From a checkpoint of a small transformer trained on Wikipedia: vocabulary 512, attention and MLP in parallel.
Each number is 200 + 30 x the weight over its row's rms, rounded and kept within 0 to 999. Layers, rows and columns count from 0. The size before them is the row's rms in percent of the matrix's.

# layer 5 MLP down (transposed), 448x128, rms 0.0962, rows 356-383, columns 0-127
105,200,229,231,219,191,266,188,220,205,181,201,178,217,206,200,204,217,196,183,166,194,206,210,230,183,174,256,185,186,210,164,219,196,141,184,144,189,198,226,193,209,216,224,226,251,226,229,185,248,167,162,221,174,246,234,249,186,201,139,199,209,164,186,243,149,195,233,133,192,194,280,225,235,182,193,200,201,245,192,194,139,188,213,210,170,222,168,187,200,204,223,213,197,177,212,166,183,181,170,224,197,124,158,204,146,181,190,177,162,204,260,202,182,160,194,187,154,176,204,239,246,206,183,229,155,209,265,248
105,163,205,216,184,174,179,201,204,175,196,219,226,232,203,238,151,190,178,236,173,285,211,234,220,223,202,198,197,192,221,245,172,202,219,167,206,152,149,241,227,240,185,217,163,163,182,201,193,199,259,126,171,222,217,149,167,186,187,209,188,225,181,253,186,243,205,196,199,193,175,206,239,202,229,181,240,134,194,219,187,198,190,158,142,172,257,160,202,160,224,213,198,198,153,222,204,187,172,200,261,219,164,223,240,173,176,191,168,235,246,220,255,218,190,201,213,219,209,247,168,192,238,214,228,184,154,153,179
124,202,162,243,187,203,191,244,229,199,165,158,210,214,226,202,197,214,199,178,204,212,179,178,185,196,181,192,207,237,186,171,177,218,143,174,191,183,219,166,243,161,236,197,210,203,172,174,247,206,196,184,214,280,239,196,234,213,226,195,160,230,200,110,217,161,192,179,214,180,187,219,205,119,160,221,152,218,217,187,153,264,250,219,179,162,209,235,219,192,231,201,178,185,205,217,218,179,166,244,280,246,166,212,193,214,187,224,211,205,253,241,271,216,247,211,186,201,220,190,190,185,181,198,139,177,191,226,188
113,187,233,169,184,215,182,204,168,221,168,144,221,167,253,247,165,198,199,156,217,194,187,204,237,227,219,240,180,194,190,216,240,174,226,249,251,168,239,151,161,120,226,157,225,160,179,192,249,188,211,227,193,178,205,239,170,219,231,189,206,229,187,226,127,185,167,237,150,232,230,212,204,211,180,189,179,181,219,208,207,150,212,236,289,182,164,172,233,142,186,224,196,161,210,157,220,215,215,140,181,232,169,206,216,164,189,203,173,154,159,202,224,194,165,209,172,211,213,199,198,233,195,218,205,193,222,190,212
096,231,186,151,172,227,210,211,163,186,258,224,192,201,206,196,197,223,180,146,236,185,165,217,197,180,232,142,244,201,163,243,248,242,224,182,200,241,159,208,214,252,172,169,189,219,140,180,189,269,220,130,194,212,214,166,173,202,209,162,176,185,242,218,171,162,234,165,227,219,187,178,175,166,163,237,181,216,220,200,167,175,192,187,205,188,206,193,155,229,214,204,161,207,170,227,194,276,204,178,153,210,230,181,251,260,215,236,193,231,186,212,232,204,206,249,251,227,187,212,189,204,188,182,227,203,170,176,138
112,195,174,169,165,221,189,250,185,243,183,180,200,209,163,208,194,187,142,192,237,182,225,208,202,176,201,240,182,237,189,157,106,206,200,192,210,214,223,204,197,250,172,210,184,147,181,205,132,229,257,198,200,217,211,166,188,212,204,198,174,187,173,157,195,221,246,199,187,185,124,246,185,178,222,222,162,248,198,195,163,214,238,186,168,199,226,176,219,216,229,172,209,237,197,202,175,261,172,213,203,202,303,178,190,257,182,135,210,231,210,226,208,189,209,232,271,175,218,182,224,216,166,201,195,217,181,208,177
089,170,216,217,148,167,211,176,197,168,113,235,188,219,255,178,179,223,125,222,222,173,183,217,164,159,177,215,165,145,185,225,219,221,185,145,210,250,217,212,188,248,166,212,201,199,216,176,171,201,206,195,227,170,180,197,171,169,188,201,142,178,191,223,278,188,162,165,239,224,197,156,235,235,229,160,184,213,160,211,206,233,202,187,249,159,210,216,208,190,184,210,219,234,219,208,157,201,212,267,173,158,176,187,232,178,212,225,167,206,213,184,235,230,250,188,221,209,227,230,225,189,126,207,199,198,217,171,174
115,165,248,164,170,193,148,232,225,235,223,156,163,214,199,137,249,199,162,168,147,217,277,178,209,207,238,231,202,162,194,232,190,201,197,197,160,218,280,182,207,240,240,225,183,206,209,241,217,194,174,159,133,232,204,195,164,206,222,170,160,177,194,226,195,168,231,192,203,195,185,215,167,225,190,228,187,216,199,153,200,213,187,198,271,177,234,224,205,217,242,215,220,175,166,238,196,183,190,243,236,224,216,187,220,168,208,169,259,149,219,160,214,167,173,151,151,179,216,233,188,187,201,185,225,177,227,187,208
104,172,185,234,198,137,180,111,206,181,217,194,195,187,204,205,228,178,194,268,149,215,226,170,169,202,191,168,207,228,240,244,165,243,183,229,211,195,214,217,219,218,185,190,193,223,212,161,192,135,188,226,252,186,165,177,217,186,175,211,206,201,203,207,228,153,217,222,178,176,185,186,176,231,189,220,230,188,178,183,199,199,215,200,191,192,150,129,199,221,257,164,235,220,218,170,282,229,129,157,229,237,206,153,204,246,262,174,201,194,209,205,171,168,206,134,199,208,205,203,233,214,171,200,225,217,152,178,236
093,225,231,218,232,194,223,227,175,169,193,204,236,180,151,205,210,150,192,246,213,170,216,232,228,149,231,211,236,249,158,212,285,235,221,214,250,207,163,224,217,156,194,221,210,192,178,243,166,165,144,190,227,157,210,213,239,160,180,214,231,217,185,228,143,150,256,207,164,196,200,195,176,203,180,229,193,211,213,192,233,187,196,177,201,220,181,213,188,247,192,161,159,173,258,197,148,174,169,126,228,158,193,148,183,195,212,244,210,218,221,160,226,174,207,167,160,224,189,204,227,185,200,219,195,183,178,226,247
101,196,216,196,204,191,189,208,154,163,229,239,210,178,148,208,229,132,176,205,175,208,136,194,204,205,239,192,195,227,120,200,196,186,190,153,211,206,193,265,182,253,222,194,191,192,228,214,165,182,210,237,249,196,214,168,203,223,175,206,242,217,174,231,158,199,193,210,167,254,178,240,254,204,157,215,225,221,207,213,223,193,202,228,163,181,232,216,222,191,213,278,240,208,277,177,149,193,182,156,197,181,181,175,162,183,169,154,241,178,167,171,155,211,173,193,159,167,169,197,216,213,198,232,235,244,174,225,162
106,150,207,172,239,197,213,193,167,172,225,151,186,176,153,187,209,240,238,170,244,171,175,178,171,174,188,224,151,212,182,194,194,180,212,233,216,149,168,185,209,148,218,205,199,238,141,236,155,198,220,182,225,234,232,267,209,224,208,183,245,202,230,216,184,238,196,188,272,183,237,238,195,217,173,199,200,173,195,212,123,182,216,204,206,242,200,238,167,219,208,202,192,188,198,234,133,227,192,221,246,254,220,180,194,142,162,190,190,204,137,249,273,209,212,182,210,208,210,208,182,171,189,186,205,216,153,180,236
107,189,167,178,212,223,129,206,214,162,212,218,195,171,167,176,233,240,203,190,205,188,179,233,179,193,269,231,193,184,189,196,162,218,161,136,224,263,151,174,219,231,205,205,209,232,227,153,195,239,194,201,174,132,214,113,173,225,150,239,213,196,211,147,206,194,156,198,149,222,198,215,240,213,235,184,183,189,197,160,161,210,223,243,197,209,200,182,149,225,224,214,146,233,223,232,253,209,176,201,182,226,181,220,212,210,228,207,217,177,271,188,193,165,202,224,232,213,200,160,153,182,231,174,178,183,217,215,163
106,218,198,202,200,134,220,188,189,202,214,227,193,172,220,217,206,166,225,221,146,201,232,173,144,209,191,154,250,203,182,244,211,254,207,140,174,228,199,189,227,127,227,229,141,242,204,231,221,158,228,158,214,167,206,270,156,175,139,202,189,169,198,200,235,175,158,181,197,224,141,196,206,176,231,226,225,234,225,192,145,223,204,178,203,196,191,230,184,198,173,132,240,205,244,227,200,201,210,217,205,190,193,235,186,178,215,224,229,261,166,214,198,184,201,189,182,195,214,252,256,192,222,204,167,181,169,149,170
104,205,240,289,179,155,220,177,191,159,217,229,224,234,183,198,169,170,185,161,133,210,220,227,199,133,138,224,190,192,189,219,204,189,118,202,194,239,201,199,210,203,192,174,194,211,209,250,219,157,142,209,214,175,206,168,214,207,143,176,204,208,148,193,213,213,173,245,175,188,211,209,189,201,212,188,207,206,240,198,142,160,244,190,226,209,160,211,264,171,181,170,225,234,191,270,204,203,187,202,204,240,203,228,201,202,218,205,170,190,242,263,174,183,214,172,165,192,199,260,262,219,216,236,217,186,180,217,201
093,200,185,219,162,201,224,202,216,230,168,231,186,215,196,215,205,194,169,214,252,154,197,172,179,200,212,198,191,157,224,155,198,185,188,163,230,244,181,221,189,262,156,168,183,186,219,242,219,248,206,154,210,177,142,197,198,194,148,183,184,172,199,230,251,220,145,194,198,212,117,208,168,180,206,173,171,181,199,191,215,237,212,120,168,203,236,186,141,199,193,203,188,266,189,227,190,245,200,207,212,183,214,251,262,260,223,169,153,212,184,152,235,229,227,190,222,199,165,249,201,218,220,203,190,207,219,134,182
101,186,243,181,183,172,172,183,227,247,138,182,193,190,200,230,180,180,225,170,211,183,205,157,183,200,181,217,161,150,155,197,214,209,191,210,228,188,245,223,228,177,213,189,192,210,165,232,179,227,270,219,211,241,263,195,204,232,254,226,189,189,220,197,220,181,200,208,234,204,241,247,162,211,200,157,192,188,147,201,277,187,175,223,182,165,230,190,287,156,221,263,208,213,162,133,201,125,175,190,190,190,235,167,190,175,178,222,170,170,205,172,257,179,190,234,221,209,212,189,173,209,196,245,201,194,184,202,163
107,235,173,238,198,250,231,124,230,191,180,163,152,202,238,202,203,223,226,192,198,230,267,198,223,229,207,161,214,169,241,189,175,160,178,154,164,211,161,202,141,197,202,190,218,142,169,172,220,182,255,222,181,176,199,181,197,173,212,196,219,202,204,137,240,191,224,191,166,186,197,176,197,169,199,211,166,194,187,182,198,207,189,135,245,122,240,246,189,213,194,172,201,170,157,227,241,229,227,236,174,161,228,167,159,220,207,167,205,246,206,130,223,166,178,226,230,219,219,182,215,183,194,207,193,164,242,212,180
102,196,211,213,166,188,172,234,159,150,243,165,247,235,228,211,178,210,174,211,232,183,211,193,193,178,193,155,152,195,219,192,210,230,242,190,223,220,186,127,215,207,164,230,112,171,270,217,228,217,207,198,168,182,187,197,199,240,196,226,205,190,245,190,236,178,138,209,205,203,240,204,152,185,260,194,186,147,175,188,155,242,210,185,187,201,207,198,244,171,174,224,195,238,206,224,217,229,202,232,156,145,193,221,182,179,181,247,177,187,267,184,177,227,257,170,206,209,197,229,195,165,200,225,198,203,184,201,119
096,199,191,159,169,196,205,250,265,221,218,165,191,238,212,157,202,179,198,196,188,162,261,237,193,254,208,197,216,205,167,248,191,173,241,250,206,213,283,154,243,189,227,188,163,218,192,285,192,196,177,215,203,211,224,184,204,182,201,197,179,170,202,192,170,239,186,239,176,230,203,266,238,194,221,199,208,181,218,217,170,219,190,190,167,203,141,182,203,195,213,154,182,214,165,182,176,205,240,196,178,240,197,142,196,176,226,181,217,233,229,204,180,180,263,193,230,147,221,202,152,152,176,192,174,212,276,225,196
095,192,178,147,177,242,187,171,237,183,210,111,199,236,249,186,229,179,181,217,234,215,212,219,220,252,237,211,262,200,243,215,196,221,179,182,172,185,225,151,157,248,219,221,203,221,189,164,173,233,197,143,178,212,254,181,103,172,230,183,187,207,205,211,171,180,202,184,169,212,185,206,215,222,253,230,183,199,229,200,188,191,177,274,206,201,200,213,210,177,242,197,208,174,199,214,229,141,172,184,211,218,151,190,183,204,157,171,231,224,177,160,215,213,174,137,228,164,244,209,209,186,163,166,186,226,235,184,175
088,220,177,230,181,220,194,182,213,194,196,204,171,248,200,200,186,204,215,153,255,225,224,227,204,235,245,132,264,183,267,193,156,189,180,187,141,199,167,204,187,244,204,202,204,237,209,176,281,174,213,231,221,193,188,198,171,178,185,170,190,166,199,192,174,177,205,178,208,247,191,195,208,176,204,196,202,224,203,206,151,187,220,244,258,165,265,207,193,223,207,184,191,176,228,163,188,206,199,244,200,206,186,222,116,187,237,170,212,216,176,180,203,203,224,142,235,141,237,211,230,159,135,204,217,195,248,166,145
109,169,157,323,197,167,226,189,209,158,212,184,208,243,246,157,175,216,174,169,148,261,189,203,198,140,196,194,182,187,250,159,253,197,224,247,197,243,145,211,226,190,219,152,150,186,166,153,247,204,200,232,225,158,156,180,214,192,182,189,169,151,213,221,181,187,201,162,205,204,211,202,191,223,243,197,181,174,171,176,171,230,181,159,173,224,227,214,169,181,213,231,198,237,253,195,206,174,228,218,193,150,226,204,190,181,195,148,176,192,209,164,223,211,241,185,224,187,198,217,171,204,215,223,216,204,172,211,181
085,197,184,204,181,154,230,148,204,223,249,169,234,171,220,179,222,185,211,149,225,198,203,238,157,215,232,222,188,143,196,194,159,214,246,200,201,201,232,181,238,182,181,190,176,172,157,199,218,172,154,212,187,201,176,198,178,196,249,168,201,146,201,184,218,188,179,223,181,217,190,167,186,236,205,278,248,149,152,205,225,253,183,231,230,189,196,216,200,222,194,209,181,238,205,169,204,223,232,282,193,124,251,198,155,157,267,181,206,208,224,157,185,252,215,214,201,179,255,197,191,205,250,225,236,185,201,178,195
109,192,185,203,219,191,169,225,158,153,241,253,184,203,223,198,208,221,269,173,203,242,225,215,191,168,195,201,215,191,230,214,215,236,164,191,228,214,273,175,210,182,155,223,215,124,173,186,218,167,174,163,196,179,212,219,222,186,184,175,189,161,150,262,239,175,194,206,276,164,160,189,170,225,201,155,200,223,159,159,211,220,187,214,213,198,225,173,184,183,141,206,231,224,197,205,209,205,222,179,254,216,155,173,189,219,187,194,190,237,220,223,136,227,183,161,165,206,251,158,202,193,264,183,209,203,198,194,273
090,192,204,145,242,206,205,201,162,258,185,175,194,188,228,162,241,196,160,236,191,209,170,179,226,192,197,193,187,189,177,206,150,187,212,204,207,213,175,209,215,204,157,160,217,180,183,203,169,246,234,163,195,216,171,194,165,193,178,164,214,175,258,197,263,255,186,237,197,233,172,187,195,189,216,212,194,253,171,231,197,250,160,213,195,201,221,202,127,227,274,179,251,223,170,203,171,204,220,209,186,133,194,187,183,217,215,230,163,260,184,251,160,167,226,229,125,243,203,216,191,241,169,213,234,230,180,244,217
097,204,189,250,240,128,197,220,185,166,193,201,249,221,227,197,202,227,225,179,179,242,159,157,262,171,198,176,217,210,195,156,211,216,210,198,201,157,228,195,179,189,195,161,207,173,165,226,175,154,172,221,222,196,237,187,222,172,183,160,224,217,176,218,204,213,200,183,194,190,206,108,196,252,163,195,241,211,214,278,244,254,142,204,197,214,199,137,149,193,230,232,217,184,215,202,172,211,221,243,243,198,185,199,226,219,143,186,214,230,153,179,238,214,243,230,183,214,185,187,182,197,211,151,237,246,233,237,203
074,194,235,173,91,190,237,196,197,182,225,245,253,205,240,192,157,165,219,190,219,208,189,237,203,206,166,177,165,225,120,209,191,194,222,175,251,191,146,253,221,223,209,154,229,187,229,195,217,230,155,191,207,245,219,202,217,195,187,144,206,152,241,160,198,184,194,222,223,197,226,165,161,196,163,149,216,199,215,245,190,198,225,204,173,205,171,175,184,225,241,148,204,206,256,225,188,178,185,204,196,157,192,252,225,215,185,157,210,215,222,238,211,191,217,223,212,215,183,182,201,205,208,202,131,226,237,139,223
# layer 5 MLP up, 448x128, rms 0.107, rows 357-383, columns 0-127
103,207,141,192,156,169,224,164,207,214,240,147,233,202,242,200,237,204,242,197,245,185,221,222,131,222,192,204,239,206,197,181,219,197,230,188,178,214,180,187,190,144,232,181,190,241,199,221,259,207,215,215,232,194,203,211,191,209,236,162,194,215,189,246,189,163,232,249,164,210,141,228,169,208,216,198,173,280,183,227,136,208,262,257,124,220,174,229,189,203,183,209,170,171,208,221,214,224,222,207,209,205,229,227,213,228,220,189,165,220,136,140,153,206,196,230,162,187,198,217,205,198,178,154,169,226,226,202,221
114,132,202,250,187,189,212,206,221,205,213,196,158,172,222,168,216,167,222,167,217,198,249,211,176,260,226,198,201,259,198,206,154,142,196,159,225,217,216,231,216,186,184,230,240,164,174,212,239,158,231,178,189,221,203,168,164,213,244,174,214,258,228,181,240,251,198,197,222,155,193,179,243,193,157,196,188,162,216,234,173,213,192,167,235,188,228,245,219,194,191,159,192,172,202,235,211,169,200,168,222,180,251,328,146,214,178,204,201,184,191,205,212,206,249,162,177,220,190,191,208,252,200,220,195,198,184,207,196
106,257,157,187,212,207,139,213,240,185,235,230,201,193,216,152,220,242,229,183,245,177,203,200,200,196,216,121,232,220,257,259,166,159,226,252,185,220,208,175,169,154,213,189,242,172,225,143,253,186,224,180,239,199,242,247,239,213,187,209,244,200,250,195,180,193,182,181,229,184,159,194,259,178,183,194,189,219,212,241,222,198,178,231,133,178,222,168,210,185,155,207,187,205,181,222,181,222,139,215,197,263,211,200,176,203,185,181,218,196,198,207,218,143,139,179,188,186,239,194,194,177,193,194,167,209,198,170,219
101,282,192,215,186,226,239,179,202,173,174,174,148,226,187,247,179,159,204,251,174,258,189,200,202,224,219,253,221,233,173,169,179,202,165,169,198,175,153,142,187,222,229,195,258,146,247,185,207,206,193,239,193,145,212,161,196,234,200,221,122,257,177,202,226,186,220,153,207,209,205,177,252,231,170,158,202,207,186,194,179,231,192,208,220,226,260,233,151,191,171,199,177,171,235,184,192,159,165,173,191,147,199,185,159,218,180,229,208,201,189,216,209,243,181,209,175,204,200,166,218,171,220,185,167,224,174,236,191
104,202,90,181,197,208,160,243,196,190,205,216,193,193,175,203,181,175,239,178,192,189,234,212,221,240,203,200,234,170,207,171,208,261,192,209,205,218,214,225,257,199,254,196,183,197,244,184,160,165,147,197,246,245,196,212,203,218,196,225,221,170,272,209,186,201,198,180,238,149,180,224,193,177,220,214,198,210,225,189,205,195,156,223,236,208,231,201,189,203,171,205,184,201,165,196,249,206,189,175,172,229,171,180,211,167,160,225,191,149,199,137,234,270,174,192,159,220,184,156,250,170,242,258,175,234,174,161,148
093,204,197,174,194,175,195,233,200,230,231,170,214,165,164,200,139,172,218,218,255,236,225,205,223,222,206,188,182,234,173,174,209,219,244,210,184,169,176,187,269,245,199,215,215,198,159,174,166,247,219,232,184,213,204,157,189,207,205,194,207,175,194,194,211,153,222,177,186,168,181,206,173,189,193,188,258,170,148,235,217,198,185,201,173,202,233,207,181,202,238,220,218,213,180,206,195,179,146,113,179,176,173,277,273,259,212,179,230,291,225,226,177,202,146,185,195,194,229,163,212,238,203,238,221,213,157,212,164
106,114,204,174,206,217,176,170,202,239,199,191,185,199,220,233,231,138,168,192,151,216,249,185,248,204,222,180,209,180,172,190,209,178,196,167,252,220,212,258,245,190,194,256,188,249,198,210,199,145,214,202,160,201,255,214,170,198,243,187,217,187,165,206,234,242,186,186,223,219,205,155,231,258,196,161,207,190,170,237,212,171,192,190,209,170,154,227,233,176,237,205,194,143,198,200,183,234,178,156,172,193,213,170,223,162,168,185,239,227,212,256,164,195,196,178,197,178,216,265,239,207,155,179,249,189,165,240,226
105,203,161,249,179,194,199,184,230,251,199,180,175,209,177,139,189,168,190,217,242,181,170,184,273,195,246,183,211,235,181,226,281,257,255,197,174,208,173,162,193,170,169,226,228,211,270,182,181,238,179,203,177,208,211,194,209,170,178,183,200,232,216,157,206,187,159,207,196,238,145,170,184,263,211,209,207,170,211,182,193,218,221,245,163,157,205,204,198,205,188,177,182,153,177,215,150,246,188,176,218,205,201,243,169,186,176,162,158,190,225,191,221,245,182,216,255,167,233,239,176,179,255,183,171,167,179,236,214
089,200,195,193,210,188,197,145,211,197,185,244,191,249,181,229,137,267,189,239,173,183,199,179,146,194,266,180,223,197,237,206,211,214,178,259,199,156,185,216,159,194,242,178,186,160,185,184,228,179,184,163,171,222,186,149,217,229,247,228,141,161,221,210,184,205,189,234,190,251,155,229,182,196,162,207,230,169,173,176,201,195,179,228,225,212,219,196,224,200,178,229,187,240,172,190,170,188,228,206,246,167,213,177,247,111,234,137,195,224,202,197,170,184,178,221,200,203,197,185,239,245,145,187,183,211,187,268,197
103,184,237,192,160,176,239,181,142,227,162,224,156,185,212,240,190,204,210,217,211,232,227,199,200,155,221,197,244,160,199,178,151,173,170,239,207,203,187,207,203,158,210,196,205,213,176,192,228,169,257,171,225,188,263,182,160,131,210,180,230,260,212,169,138,164,199,207,180,204,193,157,195,222,183,215,141,175,192,257,203,233,198,197,239,192,215,240,234,198,195,243,234,206,180,212,212,191,218,159,201,130,194,216,207,214,209,231,206,202,270,191,200,230,224,229,126,182,225,205,128,184,156,184,216,236,189,219,167
109,252,172,193,193,178,216,246,237,187,179,170,247,165,163,200,174,217,196,148,196,224,231,170,169,252,172,198,214,213,188,191,199,207,212,244,222,189,208,235,213,218,206,217,169,173,161,188,210,137,167,168,227,175,192,199,179,228,219,207,132,156,284,157,206,180,240,193,221,171,187,201,194,198,218,270,219,201,204,167,156,190,187,190,184,174,262,174,199,219,177,228,188,166,206,227,152,228,224,158,196,202,217,143,263,242,160,203,208,228,187,262,253,233,262,192,204,177,203,216,196,238,211,188,217,220,232,162,213
107,257,217,186,163,235,198,199,173,128,177,158,223,160,180,207,175,179,192,228,200,216,172,190,217,199,140,196,225,229,216,206,181,205,175,221,218,174,241,221,216,211,167,285,192,176,174,216,197,157,234,219,235,196,204,176,231,232,196,186,240,264,189,215,183,232,187,232,182,216,172,181,191,196,176,220,175,194,165,212,198,210,178,188,164,150,236,155,219,190,201,212,260,224,243,199,286,162,180,192,176,202,191,204,223,228,135,272,212,222,184,224,164,243,188,226,179,222,186,195,242,157,150,197,182,193,250,183,254
100,210,150,180,197,201,231,187,183,194,225,249,285,189,215,208,186,181,205,176,193,233,220,210,154,201,163,203,187,192,234,181,194,139,159,184,167,245,167,200,217,195,145,165,164,229,197,180,171,185,226,228,235,172,235,181,165,233,160,200,244,228,297,194,196,212,217,220,244,217,217,232,241,213,197,236,157,227,194,194,206,227,179,194,218,168,226,213,168,181,258,254,150,196,210,175,233,135,216,183,206,193,189,193,223,241,196,228,226,187,246,222,163,249,198,215,167,218,215,188,183,199,136,202,145,223,192,219,243
102,182,139,203,223,184,218,225,221,198,170,208,217,300,186,120,170,155,173,186,178,151,191,158,196,207,248,220,247,249,216,188,187,190,221,163,182,173,217,222,258,208,174,218,179,169,208,213,187,202,186,199,254,227,199,215,151,209,215,239,243,240,194,195,221,194,213,202,210,209,208,237,236,195,196,213,186,242,189,146,229,179,182,210,179,188,208,198,183,232,154,215,183,166,208,221,204,191,159,153,229,206,230,205,175,182,169,254,189,116,205,203,232,211,197,137,192,216,204,235,226,182,191,236,182,203,114,233,219
104,195,199,208,273,222,228,226,240,218,201,204,180,201,214,197,218,171,243,158,221,216,131,193,221,178,206,204,219,201,271,180,223,175,190,200,204,200,217,227,205,196,166,255,203,209,205,191,221,239,293,182,224,202,201,129,168,187,179,171,160,246,189,165,199,238,230,194,211,217,206,194,199,216,160,206,214,190,242,214,206,181,224,163,181,283,200,191,229,136,207,168,180,133,177,167,206,183,175,225,192,223,237,231,218,212,219,207,149,131,160,229,211,182,203,218,230,162,215,218,210,228,214,232,177,247,231,236,150
090,219,202,231,227,190,173,167,157,233,227,201,229,216,156,233,261,235,186,178,191,204,219,203,179,197,227,233,223,278,162,192,199,229,205,188,157,218,194,183,180,245,224,231,247,105,227,244,214,196,185,247,208,173,201,217,193,217,179,172,188,189,234,205,148,201,223,235,156,213,217,175,176,147,203,234,211,172,193,216,171,205,213,111,229,201,208,195,253,198,198,192,216,220,167,179,194,154,151,152,217,138,172,190,201,221,201,190,176,223,162,139,183,221,197,188,140,201,215,209,234,180,178,195,156,223,196,165,241
102,256,206,191,154,218,234,214,181,198,210,167,151,249,166,226,192,224,195,216,166,224,219,197,159,214,240,262,247,271,171,235,253,226,227,234,206,237,142,198,156,204,200,150,204,276,163,221,227,215,199,173,132,233,195,166,141,214,185,215,243,197,196,169,175,220,171,220,176,263,238,226,177,222,174,202,209,222,209,187,180,188,194,195,173,223,186,215,230,240,183,170,148,212,207,158,228,202,179,193,206,166,237,162,185,216,213,195,213,237,191,254,155,198,191,191,178,185,219,176,181,209,176,155,185,244,195,208,224
107,190,186,158,199,198,204,198,178,199,211,210,197,167,173,150,175,168,168,190,243,247,185,189,211,145,230,230,215,212,220,204,182,282,185,220,208,182,170,180,231,140,224,186,243,189,203,143,227,168,144,227,207,170,164,147,243,230,174,208,182,171,215,181,183,262,242,193,183,186,187,171,244,204,181,216,265,226,200,192,183,245,255,224,251,190,265,167,225,195,213,200,211,236,231,208,197,241,208,158,228,195,120,182,174,210,240,170,219,264,162,217,204,209,180,197,226,186,213,186,194,162,186,213,194,246,217,223,187
096,220,211,198,206,193,189,139,154,160,124,207,168,151,170,188,169,176,223,221,256,222,163,203,213,199,162,197,203,217,213,208,206,262,246,200,172,202,199,222,190,184,176,216,194,222,190,127,212,204,180,160,184,183,221,144,174,221,204,203,263,227,192,211,204,160,190,171,189,206,205,183,201,197,187,165,208,224,107,156,225,211,272,215,200,164,234,213,185,234,192,247,159,205,205,205,214,189,172,202,168,154,210,238,215,185,208,174,251,197,177,228,236,254,133,204,196,246,218,173,241,227,198,170,236,199,180,150,190
088,243,207,229,187,155,153,192,175,198,209,148,203,196,209,189,166,203,180,215,230,261,238,229,216,179,193,218,206,217,194,223,193,230,172,182,211,149,249,192,190,255,226,224,192,138,219,180,184,222,181,195,272,209,222,204,159,110,156,198,212,210,199,217,253,154,191,166,174,207,210,220,189,201,207,188,174,223,187,214,206,203,174,212,189,223,158,178,211,200,215,188,197,208,240,191,241,180,186,195,234,155,199,184,157,168,152,209,273,217,194,207,207,167,172,217,210,206,220,229,217,200,184,173,180,234,318,204,124
103,213,210,241,180,165,184,153,241,145,196,243,195,178,201,179,202,256,196,202,162,190,282,215,229,163,217,215,174,168,221,234,213,195,187,228,237,195,195,246,191,189,138,242,169,194,199,240,157,213,202,215,213,221,196,186,217,168,148,229,168,194,189,169,216,188,188,137,161,230,177,187,212,200,133,241,216,161,231,260,178,202,197,221,175,221,174,227,253,177,179,236,209,242,194,193,269,218,231,174,221,252,204,163,253,175,186,199,221,242,183,201,234,194,201,176,165,240,204,208,184,210,173,174,149,212,230,249,187
110,196,217,187,221,226,220,152,154,203,243,215,207,176,166,222,162,197,182,232,253,204,249,163,234,258,158,200,223,191,238,158,211,181,147,194,193,154,234,192,210,236,244,186,160,133,229,205,209,173,203,208,204,195,305,197,213,185,166,243,179,203,258,192,225,182,232,169,232,194,207,215,193,193,154,148,196,213,162,234,210,191,205,184,197,165,256,214,238,231,196,211,224,214,179,161,198,190,180,204,207,260,153,171,193,208,181,242,251,217,198,198,209,239,187,212,131,246,179,165,190,196,202,198,221,203,178,207,153
095,116,196,217,198,205,145,190,190,181,220,199,220,177,158,224,162,184,240,217,237,233,222,236,141,195,129,176,184,178,161,166,217,202,213,220,198,185,211,239,163,146,253,189,205,192,255,173,195,217,214,184,162,190,239,186,221,216,192,210,188,202,242,277,239,195,240,148,191,223,219,223,202,188,193,150,174,188,192,197,184,206,260,247,201,234,194,236,226,170,224,248,163,164,167,221,164,195,208,150,219,172,162,193,271,204,217,205,264,194,236,204,204,171,212,187,223,192,159,209,250,207,219,227,198,215,226,200,191
099,142,162,227,171,201,170,176,233,221,150,173,201,215,155,210,184,237,189,216,217,222,237,224,203,228,222,262,173,217,199,215,149,232,283,193,229,204,181,234,198,226,163,177,196,246,198,220,235,169,197,189,211,218,225,199,228,206,214,96,220,224,210,187,196,213,226,215,219,191,197,216,202,185,214,191,129,139,213,229,234,199,186,212,184,205,174,262,152,145,183,199,160,172,233,171,189,161,206,232,195,230,236,235,214,160,208,201,180,228,211,200,225,190,162,223,209,236,181,185,160,239,167,136,175,228,223,204,154
098,167,251,186,152,193,206,207,218,228,205,204,201,209,145,211,192,221,249,177,199,179,177,213,152,175,267,218,161,185,202,204,233,262,192,253,201,205,257,233,248,225,204,240,255,206,184,176,161,180,218,239,233,227,277,210,231,234,250,172,200,215,140,250,187,173,215,205,195,215,190,189,212,202,230,183,164,177,219,157,164,188,221,202,219,196,216,156,260,212,177,179,149,162,185,238,200,189,195,205,204,196,153,188,254,192,197,187,215,210,210,220,211,162,136,230,188,213,209,178,230,194,167,181,266,201,186,175,146
101,198,249,197,158,265,194,177,209,166,223,167,240,190,172,205,167,214,200,212,157,205,223,249,188,206,212,237,210,231,195,225,143,213,211,137,204,150,195,170,177,208,205,165,199,187,254,218,201,192,168,275,151,220,194,188,147,246,246,167,215,228,203,179,224,183,203,214,204,224,232,194,269,186,187,181,201,177,163,260,189,182,263,242,228,188,144,206,194,169,213,175,212,211,201,161,185,205,156,247,189,195,206,207,202,186,213,198,195,179,174,182,191,225,183,223,205,159,220,179,235,172,227,256,121,221,239,187,144
081,207,187,177,207,251,152,223,154,214,156,188,213,209,176,197,238,211,205,176,183,219,247,246,174,199,204,224,162,253,200,163,156,234,225,197,215,206,146,135,166,154,238,171,158,232,165,220,202,199,211,261,210,194,199,236,249,193,155,244,170,150,203,216,162,193,207,226,223,173,203,235,282,201,209,184,179,186,193,142,200,206,221,270,243,257,161,221,183,240,208,226,169,219,174,204,197,251,209,208,226,189,218,180,210,209,224,179,216,194,222,237,231,209,200,239,142,180,210,193,153,217,187,234,197,230,227,181,223